Each number is 128 + 32 x the weight over its row's rms, rounded and kept within 0 to 255. Layers, rows and columns count from 0. The size above them is the row's rms in percent of the matrix's.

# layer 7 MLP down (transposed), 640x160, rms 0.059, rows 342-350, columns 0-79
size [ 94 106 123  99 109 109 109  85 102]
[[125  68 111 113 129 126 123 158  78  89 116  86 125 116 123  65 141 155 106 109 160 174 145 123 143  91 119 155 101 186 112 153  95 134 134 110  80 150 153  58 172 163 106  94  81 169 104 111  99 134 169  94 132 151 114 121  77  82  66  77 124 130  84 149 150 147  74 131 152 173  69 174 119 179 117 157 100 102 100 123]
 [123 136 120  98 103  93 155 111 195 189  60 141 152  62 120 151 137 127 134 103  90 134 165 140 211 133  85 142 163  79 154 177  91 143 150 119 117 210 151 119 130 111  99 133 144 118  88  92 145 151 117  86 143 142 134 166 128  99  63 133 118 111 133 145 119 123 140 157 100 134 103 115 127  96 136 102 146 136 106 148]
 [ 36 103 133 134 119 184 168 161 138  87  86 133 142 149  99  87  93 105 164 165 118 115 106 133 105 128 125 146 118 140 111 104 122 143 129 115 177 132 144 145  53 104 196  78 181 136 133 113 161 125 123 126  80 114 153 121  99 137 116 184 156  74 101 125 122 117 104 171  87 143 141 114 197 145  82 158 100 105 127  68]
 [141 107 139  83 141 158 136 155 128 164  96 120  91  92 118 181 126 122 127  91 153 111 164 105  90 103  89 137 142 119 190 162 172 107 125 128 158 122 155 119 139  83  46 116 135  60 142  90  67  72 173  59 138 124 115  94 145 110 107  89 140 141 197 147  96 137 173 126 138 143 145 123  82 155  86 135 120 120 160 139]
 [ 99  59 123 129 152 110  87 149 137  69 125  76 114 163 173  78 126 149 117 115 167 156 155 166 144  89 159 128 109 134 108 113 140 136 132 188  98 169 117 130  99 109 115  88  89 166 103 137 157 139 131 117 138 147 162 132  74 128 145 124 144  70 142 124 135  98  71 128 145  86 118 114 159 160 179 149 139 182 155 125]
 [117 126 174 129 120 128  93 148 117 126 122 152 149 130 117  97  72 176 122 135 120 107 135 167 181 143 111  89 132 117 130 104 113 110 159  81 145 128  59 126 119  99 128 101 112 165  72 141  65 213 156 152  94 180 142 150  66 137 114 158 145 111 154 124 175  68 179  81 126 124  88 178 125 176 159 145 192 130 122  53]
 [112  88 124 146  82 140 100 195 127 182 109 100  58  66 124 109 159  81 130 163 165 124 121 131 112 119 135 110 158 115  94 156 132 142 167 129 123 106 109 113  69  63  80 113 133 109 151 192 111 153  51 212 144 153 146 107 129  97 153 137 137 114 140  59 124  81 151 164  47 102  93 155 130  98 107 104 134 149 152 136]
 [120 164 118  24 105 142 128 159 193 107 119  91 165  98  82  66 125 131 139 138 115 103  85 113 105  98 101  79 148 151  93 162 168  93  79  66 156 129 157 152 106 156 149 104 124 165 151 169  55 131 141 171 132 118 176 126  63 176 135 126 141 171 122 104 159 141 104 170 125  95 152 167 111 140  97 110 105 157 152 116]
 [102 113 154 175 128 125 121 104  88 143 154 173 113 154 102 145 125 164 110  94 119  84  49  89 129 130  81 126  83 110 152 150 115 100 114 180 107 130 163 170 119 132  34 187 115  68 129  57 159  98 155 154  78 149  89 170 136 113  87 123 144 127 149 130 154 133 139 102  62 159 115 149  90  71 114 144  86 146 158 144]]
# layer 7 MLP up, 640x160, rms 0.0591, rows 343-350, columns 0-79
size [101 107 104 110 102 108  91  95]
[[106 137 152 141 148 130  95 160  34 114 104 119 167 110 160 107 166 173 113 151 106 114 131  95  50  97 117 174 102  93 130 127 188 135 121 149 119  86 101  96 129 133  95 116 133 117  94 124 140 170 127 129 122 139 130 141  99  85 115 101 107 162 109 123  63 166 150 108 117 142  86 142 101 148 116 160 145 132 208 124]
 [112  77 156  60  97 151 109 139 161 179 171 202 168 139 104 109 112 144 148 119 127 193 155 139 145 150 132 149 132 112 139 140  75 182 126 101 101 172 190 128 115 103 124 142 118 188 123 158 120 128 196 105  97 114 157 164 120 100  58 168 112 111 119 175 108 152  89 182  99  83 114 129 166 127  77 120 129 113 112  96]
 [121 113 134 173 186 188 104 136  66  55 141 150  95 203 119 134 121 130 129 162 181 126 120 149 133 124 131 117  64  96  69 116 117  78 133 115 115  88 131 140 143  78 115 107 138 109 153 165 108 170 185 142 149 108 118 179 126 166 127 114 170 151 122 163 138 116 150  76  99 117 124  94  88 157 138  94 136 144 102 152]
 [104  59 154 119 128 128 199 159  97 144  69  99 107  48 145 128 157 115 139 135 146  75 112  81 149 141  92 136 110 127 131 175 147 150 140 140 142 115  73 137 109 161 207 149 114  48 161 130 172 195 158 119 159  96 112 107 117 154 103 109  94  73 120 139 193 166 116 148 175 135  62  98 122 144 153 103 141 112 110 132]
 [131 138 129 140 116  88  86 146 162 151  99  91 150  90  64 119  81 114  69  83  84  59 129 102 100 148 148 135 125 115 112 125 116 141 138 111 139  75 117 165 145 109 119  93 112 135 147 157 104 180 201 119 134 137  76 160 139  98  93 108 172  84 117 104 168  94 123 129 144  72 128 109 159 177 107 130 107 178 124 110]
 [122 139  78 128  83  89 175 153 154 169  45 125 117  96 157 124 133 105 138 170 100 160 102 124 171  65 140 147 115 124 138 199 120 112  98 105  63 115 149 180 151 130  74 117 195 134 103 160  55 147 135  98 115 124 128  70 134 135 118 122 120 105 161 167 132 125 105  82 176 196 127 151  95  87 195  72 130 118 127 175]
 [110 114 141 180 183 128 145 120 111 126 130  92  87 127 148 160 170  90 137 135 123 145 114 155 144 189 134 170 137 154 139 135  80 179 121 116 128 140 154  68 115  94 119 154 125 143  81  88 150 130 125 154   8 136 111 136 125 135  67 109 178  50  64  96  72 162 149 153 166 108 126  55 140 114 118 147 195  64 178 140]
 [113 134 107 122 154  97  64 150  80 129 113 127 129 140  86 151 151  69 115 138  72 135 122 149 127 227 132 117 152 131  84 105 138 139 131  86 116 117  95 158 105 105  80  99  50 117 107 118  61 147 111 124 146 165 126 123 139 106 116 121 154 129 129 154 117 106 109 198 111 108 118 183  51 154 108 134 116 108 132  83]]